Part of a small language model's weights: no biases in attention or MLP.
Each number is 500 + 50 x the weight over its row's rms, rounded and kept within 0 to 999. Layers, rows and columns count from 0. Numbers have three digits each. The size before them is the row's rms in percent of the matrix's.

# layer 4 attention query, 288x192, rms 0.125, rows 34-106, columns 0-191
093:510429417448441481491503538527447525416520511386447527538503504565482405451540495458411557522386425503457460464538543414491600527535499473593505467544445493467519520501512504543469458393565552524461503484541513492570495509502424482517428500444516447527541607469496518356514497483504470552407486491564457541471434465450525583542515580570530420527511492450530600447445456478503412469470520489532474517523562431492494584566521474567477420513571561520477540456449529473516523471572452514495537450417500433517465381483505578439536470505593510563504511388564474426596540491529576505
085:525446494432477554506450584487547469444529478467450478482503590571409365397511490567564509467352532538536563431507462543473541562488494505503551534466445436511510489429501515484601487470509449473516507470501479477497457466494425495525455468423423376461462620527576528515497494481533542484460436446566462497519405532586459561523469596461463520487486533437489518423502475512475460465422586531580501481520565345524473556513455485478499558516528534523515601480593402540458470515522477490507493560500618416583476504463516527388517511506492531501515605438510480479457554567514484484
080:550484495601367479471479493603493455401560482425522550470631514401482484539486456528504527617540531491488562441487523455549476463571518379498535448510531396549507524460506464575508411511537404502512499549592480553452469536476523480526487510430523488543484517497492535391485564572513467384489470476528381524489518482564548545521507570556545501515456432479522485452477550552423490560506469541562491554485467526533496523475482531559529475535498471543520486512441467539491506385447517567542566421528372451518439523443500476573438497508524533391520595403493503561476438458527411533
096:508608410435525554472586575543428502417585545526591575443456478513498534518524394437615579489485487396460495432541502502509525513426549507462514417577479483455538554455508426481522471422470552480592503546525501483460512537410434422464444488541415394482535481479460507561418509478483563533500405534507503496509550587511505621471579497461507515483476512461565476483499402541563539565540473553498535382508454435526419525441498482526493480444557442423508486441444477497489477466408508475494449573577439477589503453557477482496424487471526525472492430501451485442511446518410479465
111:460558598434498534517403571558511545445460630502528478568473416494531513420494565499575530423606514488458428510506523477507588535422511486425511419572444490481488568410416500537471429486466510510542442546576496448485509557407465549465444487512471432465542536519567532549455477526473544585401541538454409536485544534564478621532581477510501568448505496514524407493531446610613535476469493499496517415558512525568512497458458439468510517506547559492555498442544414469491442518469505511462494451569478468482518455487492548509500509395622423558493524453475428586499538558491495497
132:495576620432491616555369550543453541432482543537501417559415410519512543431524546413625551484578456465440400552483538445573561488432571474513405435523473454518443464413431535529478439539461464474517417566539526481527454495470534535530404471498455502489576445467534568535498491549518488552450483497462464457507556534533452576542597468483492576467432510561511464509526365546569520504460519468497544443480410472556540506458522534545488497478525532510559495361513466460519443477486540573523513491584497458550512469530444529519496526452505394576506519465505469503504569529465456491
101:505521532481466432559472448504499486548559540414547525492525558384542487547543480466467541408430439474518602516478450528566487556509561556386495522433433494464586512475439515523481548527455481520452493451471484537539528470490576551467466468481522488598505538486473524449618439472521457448495615531514520532420522437423500557412504479536444483554498513477419518492546616481510502512396481546532456634480603618571498440554439458410489512463515511561453509556488553493398532518532463506412540540451448582390472519439553482423467492488518435543474490573447494571561538457469531491
097:480566516476519491446685490494516538517501489556440504493578556490479491520541483534544564549460551453481581414447541542505541484504449576502447536529478528520503535545485481496473522509528563487523510492517548582490480536464534344466507539454500518474500497466508495547419545537570499431546341511459509463550439438546555570466373509500493413431535475488484465444410405535513611520577556493524492508459474530475475565405456477498544593400488493439509523497483511524505532415477513443587572533418552532491594547560492569501517576431424506417517532483551479394510508552511398471
107:552417502389478420546462481499456510458555468478577587501521526514421404403522486487525489477532509538530513454459509461474624576522479444498525494528472449462447466577486543568524473454520489491497488540567411409484530490512419496463474448472437455490491543458507574533497522561517477517535515506434434506530448602462517578497518465487462566473487535456431531533481490492445474530439485481608496362523561375482499484486484420501562534456521454537469479548524423574455417601450547461585379537554434446545495463407508512441490420445490544491563561541493451495432509564377418436
112:538471547507526496512540536496482561412473491422571401508592525518464520502575465535328427448543498558498461457567495453520438511500467658544625472534493531540513514531476578416540484443490605457566497500338552492525510476479484521515494443401516463527545467492540509536549451536386487492457497604453547478561501440434514499493478535572458461474486424573487459483534535460547482509572509463452511461524600479565459440493445471502473512589531483509547490616484463526470443476563517354485467587517500452493628517531484446488436502495505534477514489481469512536517504531431532532
095:474532500528532510467592486538497493515433407532519454537512549529518528546512487500403390470508555462416488510512483458502448526531491424498468455534462496474483579497511476457448442468452490469484463501523536512574474530489490475514371459309532491578527439470437453497447520592552409542538463597539506453506427530552558460456475501586528444454584439464508434569500493468627487517498502558506517535572566517596563528556516447569400470627424458429580431505523482552497465456588496456526521462486420507483584548511534414544450564439483560479471519495549461567412488534480485448
098:509480513500549444531385383581464552570605474440512409468473527561498475464494478572518414422507457449570514573506431518538554450558420485537460532410568524522452587499550455475495563497412552550445537408531493492565498442440518475435411452506465504492503499572526497460496552575447439510574561509432450447425460501532592482456387443523536508526488570465441476470443498469430488485454459450565485586537546548431433518491450523440425479477464423514498519430484538487455591482448492473531558520509515496415513512551476519429529531453479482468350432501595489493509534479523517600
093:546542462351484499452419544604488469425488452438514439561400512483485505576476500502497408404483504424459434500523474432526502420515434445563500534506505470520622456548444437527488482529558498553532427486494504473547542510431500510544491505472613486519491452475507508447508504544444453535497514554514490591451566397448523448491501542517485434520509479528578494521600503386450495537383531548454525552476542537526560504587605539445565471515530498549518504467482473493472485530529518523489515451462443529563484471504517458624488380489442486550554428547661464451538505494420573569
110:398527537470532430478544433500463436561454455552426457607425551513417495461432456602559487437504521485531515577532438477517498535481601479539436495499458559492505537437509482497440548521505500612538504461455516511530463488561522606486479455597500480519532506421530547536482504438641451506512533501464530560557480490501508530521530480426602506553590489416452397536492550500511504582464574532570521555537435480597515502574471538459494536554521534429516477410492448477547460470533556520370468493490550456459495536573524498580532428414556495508410431483406495546446486448445589461
103:501396511572431545513378629448601504447484490552512566465508442430578525433438642543525653563599533545458450467487625449538490488478465512427500525562499479529508483545547522546508494488511496513417496493567536503511559507493441538516492527491457449484408536429543533503514533437458542492523443416555461478520559598538457541543498516506572513481467559527536429505501491500495435554542546553575565499464390462500505522428492564468572548488508537499463495480549405510609485496471549569508523510530456486563544455464486471445565492520544498520565436399530439497443618497558468514
095:488501450429522535460410497572473539505550484438420507454503550589577442399577477557533482358534418470499471423536563519475581500544531534504492546487469469479561486538496507518478508504456457567456501534594467528589425429493405539486415527466559512524394426478503613430488519525471538418543487527486495436386455575501493495554454540456563483562589564398586461539500477581407500556421449556504527490550549464508466476435535559450517490463501547485413501466514518540505474532466519456503530519469474492464494444422489530411494485487490596451453466561561404433611524526502449525
100:487497507573575473452522552529537537568517396502553516437475505536563492519491535519429486525511467387508512522417462503533497475565415454526548420412486487452487559550448547496471435519387430412526416456568489469595500496559596389461419490428533514569514476587441476482517535463515423579555462482656494415464553470525504512528478546598505606475488600545469438551524572512514530548506465624443558571460493505463515578515483484486508510561487429504494459482543563527546577438514518530518528470493453524524535521547577428451492605452483492472449455558497552576495496538502431509
101:497546489451531531479569585603461490414400401536457534528590447492548433469422487466517410462539489529505451470491520469494511487541506486490500534504468534500443559495457508506499370479473543541541521418561538559424508511495467427481447446435493521559508469450459500555495536537460502556626381507557529490535509555491498408457465424458476533468560490597521450539479471468483498550547512523544496476449476482540477565482460479455446469462532527427561435504444418491566514435429509416460508545425495404521592567524389459429460494512572566459576394526563420435504470548522350498
091:501560534419544498555501580543453537476531548468510478531558480422413582565512477500558532481496477562461515577496515533432502541512476551416554412549426578440598556476321500478494485495567552499439478444450456481471620457405445559496503445497441429458515535603480493494493528525511497497433531542435529484532471448442526531463553524471449549478609542428437548569557513552475484477472523504483543568547508520408483466542493397431552514481488510454562418548487516502423403527514418513446544517554482603454547466514524448457430438463410508393549531477452548533572519485457489517
104:531601433528628564436504550437499543534589494527492491520444518471523471473451494452556546443563521526523486587526481526582464487526472474490540442528633555459513464513485513491509480433483442536470486499561432389604518578540553475486534480496520472573512387448541483471456445414470591541480495437514537481519582413462470500523487458444575514491420502456482510559505474478605545497471430524443419570458452560558545489461515566511484505481411472609628416502443524453534471563573493488569426529506484537520510529455442525595553421479447486567473510478614482563556510539453440548
100:479433492496539515505511613533475549502482479538436460494552462535499439452394493510577510477560522475532460494533395433531527411531474537519545513406550495457482511458487660462554500497493504532568556414512532546432568460583586499470437476536466523460540438494503536540571558581459436579518424476451533449524589440491528490532507508425445561509514471596534537459536515523468591456545553472447495514402601456467607493578452552526508558476504466509585497524447528398488469505535542484479636494548563506463572491556448502508523537527504524489509392524525419483583624559496438528
093:481493411513515467571414514543565525401491528486438528477532497436606518482427574425604479370541504490557417542528549501559578444521528402521496547548542518504474502541438435472485423465500448614478478457518462407433462488448502464423446577530528511497494441482457473438518573393397507613516539509456514470545510524520470452537418463414536523529591508537545500557479572519498411469402422529485544511506501483499463538444547517535471496462511530436525447491469435451497444456458448541452467516567485456497599453528445420490479481498642429477547412545579485493533496464518481540
102:499628512564626570425542512496446470510465540451454548510516536545531399434569468493517415497489477467547534526596441497603465503551593532519476508534518618464571459496508455527508477524503459549417490515527510525522458500500474604504453483485513516602524417503411500540458445548556561476569521494553554549399515475465494483460558485486464518483563494386527402622542454478511564513560573561402462530498505529533446469517418557435493500537492518466423474497401553608525462506477486406465492547445479507546548601418468534517505472511475490534428524601503486495501503454467399563
106:377466510543578437520559507411547529583557606469512519466512509507450411414609431426533583438523505473540532476530476519438597460502456552529517453545518536463516470585444512513524469536492632478483442512509480465446567433471467400553516448569479516413487585558406537465449433411475432519568478503443515506548428479462400517479479604410527452433571520509460495524470520513493510517527522553420511517488497517535517460510479462530551532418539482500540458556590508567507441443517525478433464483529577386459483436586439613478535544471452584474457529525472538520505455548494476499
110:571572527505418513498457493542489622479466455521540552502430494452608505540497474436566497583585448665454503597466647558489513429411479425506501543494540530590458451523499498485362581484485467507421481651499474460569499517486465487527533436531558496498550500483572443450523430474480518522528451539531596456506521508490580513502502447441540487571505527581504496514362506477517500537466493360487483537430475555561528501443523527516491484438444459532527432523491458461528485507470524469486486531506401492555517549489455523549498429493540497480557553500519547529482393413496473549
097:487454445542461531473589511435569528473496509548529567533489523482441569524463454380513569448495564545471518565513532444560445365451600547484468495490526460492347475509413596470457529491527443560491462592448463511464490533515524561521495559481462496467601474543503532545475502529460468515466421550511549565548555513398432447553490476478457575553487549538447549519388470563561548512520521432547534523410430555481473560631525543546515505512446515471516443411476484459467454425542578645568613528528499513460495513526534554559554529541527467485472522467466490513495461432534450551
111:570456601484503534482500529462368497482426411459459404516518531626489479541409539487462485563483543578499499618440478395501443472524489480537448487528504571459509503519383527433527572488485529454503479488500502570502555418510452596516529419504382477551464431583485495538474572531566554483543582529522543659523470547492500522489519465539525430538505479446561565456468439458463453458582615511569426536441456453467473542663468523497522455500535488462461465503481495588465485473446519506456519450492536555455488477517504443439515540489463587516530442448508472480468473451437467519
103:462492401554611522492456611508591473588484483429494474490563451503567505540328562491500523522441500535424380512548511454511480474424467402433469539488544623526548539491483511501518573515473464572539479537464540465494510406593440560557451452571532505443475481500536546457565483439544489482440475401489539489433494483510573524513580542489518440615536443522536494563561607563497500453475483411522537584452552505533470489546480485538553592497501462481530537513551529432485496507482550453375569624494529509521526494485559528520550548447503527444485437458438493467529481507459534537
102:514447428467558529455458626486578530461506509562590487447520460483534563428453573524473537452534497436427436495527522483624460417544376504461532469473505542485431499547473490406535469511438479523511454610548583508475522446564521476540503500474564521500531455566498488438605452471375434448479447454501513554497513540441458520554438559494533484479466482580512448491418565456521549478518481551450564505358518462524556403449419573562515594412429456583482520474625536512499486465510577485460489509516430432461508476517553566561561531522481457507407453497514496460517482504469534513
105:536507582557536511575590489534468495442519575372476444436607514517507468510487545444540534526469505492516571456529468522493487645550581445522602463520473503485568510537433522442544466513562487445529510471551463452438571520540454431484527489521462513565496580451485478471549523479557538439497504466444482576551471481529447557425548507490347531500505480468423615449480488506425480476519502436533506519546547515490525510565437495488529461485565533528514390572446579444406523558453469559516525554422586485478557511427478533386526510501460469457527589564507401455574500539451442387
092:496430405409376535500461407526529437527446504531418541556576511508479534517551420501507598571522493564503457613477479480551505543424500449531519464430571599376508418434440522567524535489475503420550498501483535499492569502543520503442554573583550487562532559466419435449491431578551459489474413468506620515485467473453520488487505511462474530525568478519531443475479474540517533450486457449475505532546489450491493492482370414528529484568458436487488496540440631488529503526507461458487646460423500596489433476436474482472529512565457480497516540510449445617507516479543496468
105:575529506425530455514503491432462394479515442505513511575492444435427479574535540555490496472558481419443449496480512597536555563525524543515489522552488545541499530480499557389470512579487440528583433495396582579518533430556482465479497564487557486438485424514421498474634514341479502426473551499511465481506489493416353469576478443503558496472594489416554441595533525427473429553485518485512494510509507558410590443458519496468519436466447478504497526453457561449429461509419484511497534435529425517472511544481501502584429528481552555466514434536549444543483524462443581470
118:520461619494457509623521570562525448417505541485644414622437462507597560399494494474545558523509499551487483449470385578454468558520516533462562503503566429537561425426438474562492464440479450509588502522544510497473604498481483532427521404497475515537486485461501523478550435568530403576502524489493425491565465589588520536520531455453531368534530489569478470465484433503521520484495470417565526464519399512548499545506503481513570392444430531551551465462512500467498489497476508529522612516480504485545504478533590502456496519437512570566521561558490448474475526526529430518
108:536532604518422513525431505509489427501532520539542574491561535531411487538488427485587504552501520424457539562449502560424507464460495470543535448498474463544520519491482442532491550477438560447446524505481541604505498496522379504495462433476545412451423534481322471461473496425447579535465572493539445450496539476558498492564446474494511507470459584469568561502450441488516386575487544419481426444499402514491500558547486520522555435449557546502551459438388475541469530414428512495514510414520500513502494438602484451408548530498413484495618509508494551452495504483458387567
081:512393507494388486448494531470614516505485500590497496467579478427542516473452533426454505518589573488429541537564518402540559513447519445566480527551407443430470535506568485538449601430516412498438518459515547493353562545467496462549401478525552512518523474457491537507498524595486474505462589549480403479551513461526485490502517523469542376545433398619519525582590502489452473504548512442488436456454533498453560503460479536498467475517549388427568505484585522467498490443494525561540494580514417548471594480506495521531394508543543491559502476525482532483562487498548430483
084:505593438464497464466556555523512506627521428470531569468614523432383505538490500402569507480470496561458466463540526524474524565508423479532469548577468432477522436478544408472476496526435505474526485448506598503534405486593514457436568498549483512405483539465488508471526408520431493491500547349441516519481484531477485505482581438476483558487345473547507518518434542599501512551437578512544503559562506519432552499486513512462523482512544404498516450522439475522501518383386500416573503501576371470444486481448505485573540561494496516504456483587529513535465540442524467463
100:549524389436518452537458393514501404429479412523426406415453610424463423558527561513618510415552547542464527524440431539589453517572611465514494541507571457489550509486405483447462528552516457463518484531540429482482533421527470547467421371424421426496523472505484477513572513513556509529538542492455494555487467571517492508501525432429503473430477445477496428487607490463486499457477435600520507513547507508555507524477502433459546456505502519501466407561601518461491476537465566537605481493454498571482524496505432500462540556480524590532478524563528426512495605480479494464
103:522512642469430599534547525498479588537449568499622484612455365531557565469496492479511565574542458495542423526471450532461531556438441523474474511414505487465491523451547525557433449504459452581542590506497495500582528463495531497500526409519405564499518416521545556534525497521545477591455528411512495443502515541516490496477452475433500480506462546566584475572484444462471600510398498360457548487537522530512546551455503516614545529489424473636486578474564508535560502473414487536530489539468561499435553449496505451477524459490497508538476504489411492529477481541545471594
111:502576555493484617467502511547612439400427435493475544508507459532479362466450571494519607536500572534429479526518542521462548546472417559490485452567469474504534570426453532525505508507569461512558523564599481575521515530486425469484538481444486537559513544441467521484538539489514535510473493575434419552512481494537456516429458499442485417490461533411537417395487395485596460446444594547547606495522513466509423474579452468510443509377510520539527565440545404438473510536539544481519526428537495479541521584566557463567522507487537509518580507472519411419472525529519436497
108:469469402428559482555497578408434555570519454495541474492445438476562546485478499511426437543554484504574426458399503464582529472561442467437434478461538557517466485634544478444500464566573549527480480500493497461554446376591577513466476544487469494455555429517509485497577498478485404500468412390476565476496430511465471425471525503452511516558496493506491509543474509541487583466474481525442526578417615471585498463486512531479561459553406401552415587560527502535485404494492520520459461549443537504445482497416512414503482405509436504447389487471489507527496405513491472484
102:527529459488601529397632536427390549592527592543491635533437469486485474473550529425463537544465533489526439497505488486472539479469431464486449458528408480464457489463596460508430597542507496517583540622434529501507429536471527483481543573485516562599463530519487435507424590467504563501438511510511470591526481584479500442422489618521481391501495499550478529421514520531614558519421464515458509495397521580536539534396533504503450516551503503476523528510474551489608570530548524456506447495454561451446467463574508457485481473505478436519466522475512409472500513503531488570
099:544532523405570427503487534484484453480576391424534530455340574380460464412484520548561426507517437435467503466444489509500541509576498562484526439457405540443453460432579519488586466477512487496457481463486400441539508446542498465484501456433556540514485411459494433548513480495444511485524453402486440546601459489480504463492510483457464526577504522540439505460532459469537423532445568530570562595468501470588443521486502498475553442485491520443492514490462528518521443544389448473511454582457478521493497597503525468443460505515526549373419549429495456474578435471499375456
102:499431486537421510374390525478571448485453454496443469453533423440576611504467568578451551474481571464496613563505529475623463498466513464400427504508508492493446552592478559478502483496505496488478491503550494540457484487504433477536568448565549472410574567438474480475595448430536423459476539449517448438490487469491452556610459441350478478465492523449508490520594547464505476534580481527543448516497482493476533353471469464464558493496450541575488447475500475553454486483453455407464493437506543452481466487532472623478548446492557591518530533561520477512474453447485567490
107:567445438470546607417607561410511470559535519539552521599513458461411582444531548537460545534460483467546541598512602470490438506507401511396426432554469528434429584491571475503436541470535553579478440555579512456486499370536469488507521494504595529432530490477515418469576496475477492515530457451533528481544518495552492509473500504458449393486491450464481510515465538504498511456455491463471527620506495533532525439463549533518551481573377479539423479457561495513487453525539632562437461483534533444509379513466478539525482544489549495401423505509518546497447409522475500461
107:567460528470484463519443495418486594487528536585456476435538560423473592399471416533567439536462529514511560550484557480537468459493461551478564537548555538561544524444455449425496531510506586428493448515536489570470543478522513641386494463464528500506553459492412459506438581495468528475604613636530487457438488532505487504510487488657488469508515629383522531551460523555476459480546543472505524521514439573444503472593430517572451474529552527454528443479511532470523438555487569565541419450500498546531505505423457438482511599531493518466466475504508526513529435547475506432
102:472556581491517600487532438536600501426485402376510492541479449507566442498455446549476526503541534543517565491418494535463445503602523453513547456412540476540519496462467609473538452512491512493583529532434454492577389484449525463531367510482426452494485468528547561545570418535533453539457485411455374591510407530496477492467507570449499565518486502550577496494490483457464524530526444572579530447451479498489453579568529509428504553465423488592465562490519467505509584518420428476542526597531454463518471529528553495442489496454536508464570494497482414500648521510447523499
096:491536511347547510584550466486461448535478490395540468499432538604410424575514535621569451530447458526513343495503434496507501592476519496549510514463451503457458466469501538506483492515498505489643437517457498454479425562477426415630471527519407525466455496462518471581511514531489534533504454469482547525506490500487521465455536578497468489508497500557506385518471447457420522519418537497554526417492458487508534592408505426537542535475563490479574533452460528514486553566428445511497489599472465525500509545489644512522496510474400499495556499461460575480593543584529481489
095:540455476501499485534452492489522475545537506492503532434377481527404595481545471530507533426518527603469533484408470512541552448436543515454503399563564560472511458556439473530466521547501612377475454412492467581468554468526520512518539490548475530440529577530434474477438611474508486551478558487501470482488522508561395520569518511484438359494474509465494622524557428526501478485560382529506456508483446465450549516475405409583540452493562518526544492457422422501431511431480421452501527434503543503500433578554490512407456500503408607571565469493474515478479576504503539480
110:476423489379489497488509499472416498536528526427541435506393562435572603459496527469456492507516566568450549499468608437579538444553585504502523458497505606560475426518486566449441486533544445460542507442514438525554555444585548514466616454472550476576492436555445524494572465468421476477519553435437523596579447546434493413657503554566473531489504428482545490496465531484496482552557458534602571486406480545458488519501487493516478494442505527530467445426481492514515439479518405476491541572433477561478405418483533495503484494497475462486475601473486489576577467490437511499
109:436522469553523465441604443429464502510411410547484585555500498486419517591510581469522548565527492525509455518469407452473515492465432501452536461606473611457468450604502440539530577494516446538506566437439456518555550614561541496534577460444491510475411507450525414551469513460408570517571445453482544384443525415511462451500501525538492445500458446476512577530495466465570473501453490454503359543477530477558577514412469453568532460524471518547510451525433581494510493497523555544506457510403510516519598545506552504448559456512436428477422546489447510525403470500528487518
098:456555456544481473469506465539521468525514348549513409494560487503496437410532461587540517479548475429514462578593470533579465551500468443510453508462500450471483487480586478502523481466573506619508490469499465480499459451516519468554501512459444436493547575432566472529544409495501523417504411511571511469506567546480615389553529441528464555543515459487422447512520456440507435474414567546566462637510446466463501480421504459531530425562568521474475465492467550558465504547428475514474579496545535473532406580395541551543498522536561532454460452441554580374462475485591494486
101:531453550445479465564320555509529458589498492516591510494554499553436470457521579507524543529467489562459395478401493511622513490457514495444501439540511548505561444572478437499531508553449486508510436420509503541465523414578441435488505481473565494454490493440453559576551445435518430498507512544530478538529492463555505403580466501571449509470495522486407464520452485551514484602473494506503597477530531438467512429454369456460460426458539477424570452511499565491462568458467428464482495469458544503541535605408527553446550556555524498445611459498517547505584507558569563460
107:476553482452536413483516472473497513472463349498365463436516558532554388492480528546547394516481479531512398474498474502510498568512507500555457500527421568497490497521519548473477448497538488440531529534514467486491446594503553487533482489480382545508570486499479527485509622512459525491494432530586549452470517534475463475444539501491503437503485462477478561488470441470500478427418582489577439558489527427549505527485563532549390484424609464493558491472510524426499410419494552556493496479440514592454606595455590516520559467573499528453505393424643434460423547524535463519
103:497519445473520536527468508508500490519556403461529482541516487551541480508556583578461471424467544446557483628537493518515424576500505543558379533526417506525461505445533546486401445512581514547534516513501533473456390507566537475513539567487445517479581523409537471420464480556490449458561544557421533487512537516470530485381495471485524564461564480461503459448495482522448450372499606535579517620473464492527564473503502563484496441566529458434508516540587406489507407511499487542453567551514489407493471458520449474679402495497495495512491558528477550448430508498418458422
110:539489470471546478490463447483451479546484423510527461493540565460432494471482536505587499444460528483476495547448465469520450463523524544431493516429511562449490569520401527456440445465466457483485428479470402389521552457532482489518465381486620401524471457507508484563595561552501453434605524552629522601512466481396526498464554499481475459539518473456508418486527554558461479538609530524388549583454574459478480488476425543513548409525539477497503507467526475504487456507462512491378542565506580530594482578529578536526433523540541515458476524441443520472605422559587472438
103:561503509528598439397451547456429451585451466486523452530606553508424530509487621453476471562408527467448451522564568552566474556439463510534539515555446499455425589490504451424473463484504546583499507454447401443554512457576478518523453426519477487504438465476459507538510455492538456401572532607567558399520544408466583508535463438528501545475525495498515472477490486413479544516537546518461453558541527502486512383420528486583465519536449456415462428509464555530563479553487528435489499435469551508487485508480498578509554569519473521452473507491454631454434451515370522482
108:507592522532443417515395542600519428455553426468464535505481552483536522537468545530508592486513542535494573460500544527414450452497556422546563480561505484547497476516437467485507456472530530415441466405473564522434543535440543496549459484512490529460569477489486561484540526519505494473514513494545434468516556445537454612563545415344492449462485391494484565516507438532496421495574485419537423517494502433550518515543598484463533479488547488403417507500491373439502397419557478462494566460489503490487554490513467602515546392498533565504605456598518445516479528478415457537
104:539474430540501436564467459462572602612482434533424537407552521503542498554504447571472431497527512527594528462584556498497423493494556539478535552511487551426476434529563523468552538508568537474538565437523526590508478496547504425514549572563415558532553527416513547458514558541483473445500516527552536565445443530548448524475549546460505486451513526558456508451513515530467421494428502433528362545521577470535574505500473477538482521577603476464563486642575498435501432461483443525490586496460500468414557512490550563564555477616519566534493502459640488528520487520578498494
104:498549477525494552450503414430501495684472499440563459565543413547523488531496601517410533574515443454536486482476488453424462524482541502490423472472507513482515462506464478457475528508441511549515535532464459410584491485518525387567523508562490431448414425475618514497523498469493480504429496479463500477421486538538574494474519576511488598422479532555527488600441472475475559541418445475351502451496538476460538526500538512523554548565455448573459547541540466516514567510465545523443599663588493412512484500438503439538419518481464430539498479567454571465425486538504511508
107:490578515503436472539474451588454449541495427477565526523503540536410455537530536497497509564486475447487430476484476471548550502490516531497547453503391482472482413475544489512539467481495460580513496360442381502536478446465515467590519504424457477492425465460533515528503394511467526409531508515555548508548520451448562456487516472565447484450515515527450444468435424434480457550384499438549510496590526452547505547512549501439496434389496512486481602631489540492443490501555428488601455551478374445513640546426496469502512525571490464523550483527483581442440550447531371496
105:483560487417535506497432463463489503512457397413473510467543618537545400568487478566567423533465534539442505577442503412522538509545544550473442588501427518492496554480380484469422447405441458396509545540527458422528454552553414561470517466489527514469539443470541483545527517522546497487522524481501512457554528458443504514462456502482472498525504476556510427482472436423437402442486543451521524498568470534506407521507435515523460413430567473561488514440606518493404413501411486507414353482445502590480513554526486559540543476508441598466528516412481512486576507543504430542
104:491572418419529413490400492515507475645543362571528506552569536494488403585495547460511477464498501478501521508501506497479512494565537562462467433463520507566541532525517394507531543438399418415412517483482549483506549567531530496423507500458546400459504507484607509556471488549513487520557398415524450470445455473565531505471520557402476532569443482519413501442527547558519469483411498504469568553421544425516432510438493515456472535557579549525473458532563520398564495537481516466444498554510507568428500544469477589533556506519572412412447499528510427465470445491544448482
083:467536545541634485546559534492463468446424445477477494623511420492551583508501623523506412428504503595429476414435550443536472426468466481557451431388547566536492481450550590434511555522508491544486550494454573452548464481509528573489502559577502469490565448506499465452470419470551557492518561431511514584500528414498493498446507538448585550468474538509384475512502563466472525489510549413522514410439502503496544531441468423528401603448508511547495480469475503475519505447505518521578545451461494434530470501516561504544449511374534540507479495497439644449423458503443516528
091:531370493458523416523517496569477535479500527403535522481562507482536440526515536528538461513516596583537502505593533464476557556506567465508418395525460571482493466620517549470442593573505534523513582519561437476596457467569457516539416468412535484527500506493523474450521482468373520500600546442591479499453447484550487432497433559488540527524394430440463478508551485510454469476454533488598525478582522513394487511460478535528449544483515471526468498532494510613400492560572581537492423443507537422488504495589442509539521421514538525590564447510448528415494565424501480510
093:509471420419559430425502532618494527561523570443478506420521637465547414564485451478522437471485499536539509496582507439458492471478432456484469426484644421396496498495519523415519475554549479546447503555506521512479469497493482467497579465527500516491530560583503472509515541536444576584572446551561492480478506550500521570431486466496488501452485534406460561528465465520584618541445569490484397509507508491374542476610583535452454511491507443493554417456439567537451537456438550500488538552405423536479545575594527538559497426536467460513457417465540497463504496501515504540
105:548468502474481533559468497422522435610408397539428488513459558450441550461478392536561585441571481637478534493494545571464468493519460491490469545546430536593490510542460504522468540443470483516485522577560492450489501469471615557488466516515560481509418509461516546468500500561504463445443552479474487545545400522632385437500476551480536429537497535557516473545482527510504434516596504459531516478452439538569430548481452431551586478518512498539517480458602492443415429444453472383506472495512582490457503416526568558443457555551492538460475563548423509551582546503538421482
090:521508505469534477456544474574421461429457465610425548434555464477536421479431495520506617520479512480446488531531510493536436441486521503517527455526479459472506562422489523491424513525506477451540435477410566480503466532454425556466516411458442444485442392442469506484526485565537578517574503538441554412392562542516422533475492447501587471522528397473508518573521503460520466479523459515527454507471439521601504436521595492490494513631404569461500464550572531431482532506568430468523443576450518526534500428509597458473446612533487495524567440500450381395527480470413468478
101:498498643542421401459423544486384501443624601505433547506427489512521505522566487501547449511541470551543433591522537521563567502482481533532502492473481459518486438494494446506540438460489439500507488448464513479489465571439500455489590609447513525615528551473534554443464521547466467471459550483481471579482533450544497538451489534484601419486379511523570437343510557474488383534462505475537497504418463467422543529494608436571462461499555458463477511518519431505508556555463446546513453584532505451457544466473527494525507508540486410597493506417486564546559528536512532454
099:475402441434509431550464525414452569611476477451496562438444515500537518605490414529482506443472524532499550547534528533473475551426471520452526441581412523499559427500457515515494504540542522448459484492496467510517473496581512465523530561450533499549542527568543540502546572439422591445473530567523430571457531461697560444485566529576464509457423526495521535492516509556463485554547594566559393490501541370365549515515505533542513481435513479515505544493551489550498490536475539470459479534533495481468527420514525568484596496528423466430434447427493535507542531543591565572
103:601409538500446467496481489445442563494601464521440475409520504398440485562457570553556455456578454424512475491496507467514428490468456526516500493458466472492444517410408476475522455479526453594474435462506571615517505624408539570455549477524465547467563423407470530544595489494483462403468492530594552566516541480644442518561503488468499511491548468498499440616449597494456465573540529523409547454470416469573528500455505509442515491501480492488499421478522501488511488483561551482486509470528540507517470398445505477514561547535528448520517487514493531502364477562536588418
094:513440554469538491456469570443480499495541445467419610511481525375448489478487478491447468449503455477591467429487522458491580413453532499537518382436448529521574488534571508520475501453521465524515410562508545586494499514499508576444555526470558526528422461523517557573405477517380450469567496497504557475537521445527564548481527454418424457597544479421530444501422464499536447527520573581461527471499583439584457507496558505458469520492501502513501504526451558428477507588618552596462480568474533426447519472463493448495491487545544451382470534613513594429590511537481459548
094:411503442489529528450465456553547556538425551524509530470501486492499470529521472502484540548383535554557493446501547494548479508451545567595559560502532494480529509474437476459555565407586455535542474433479507485466465464470464443558402355560461483503469558575501471533398591462521434548595529491570424483473463442391459420545414485533511456523540499442477514510560532482494450532476502562509482584509545551455478408490535456523470500534498517570510470493527519568522566588452558529361537536518420577513515547528433435502423561504478606510411382413490519491430455475502481567
099:594461526600537435494537463510471460497442482544483415402543505440424423600407518518551418469573528535553507569458534458481496469449470559459452462512548546410451467478489516568511476588633499524510533434493511528476531464559438518490565542447509598483551508385480514500595479549519478512479471483510519541455484517501499519515499435529497505518419493518406566471546490484500488521485524504481508405451468525500472574440427500561527479435520442564551623518459596441546488496431546528506493540401469572535443492458550538503570569467506563474645574391592394504478551500514525479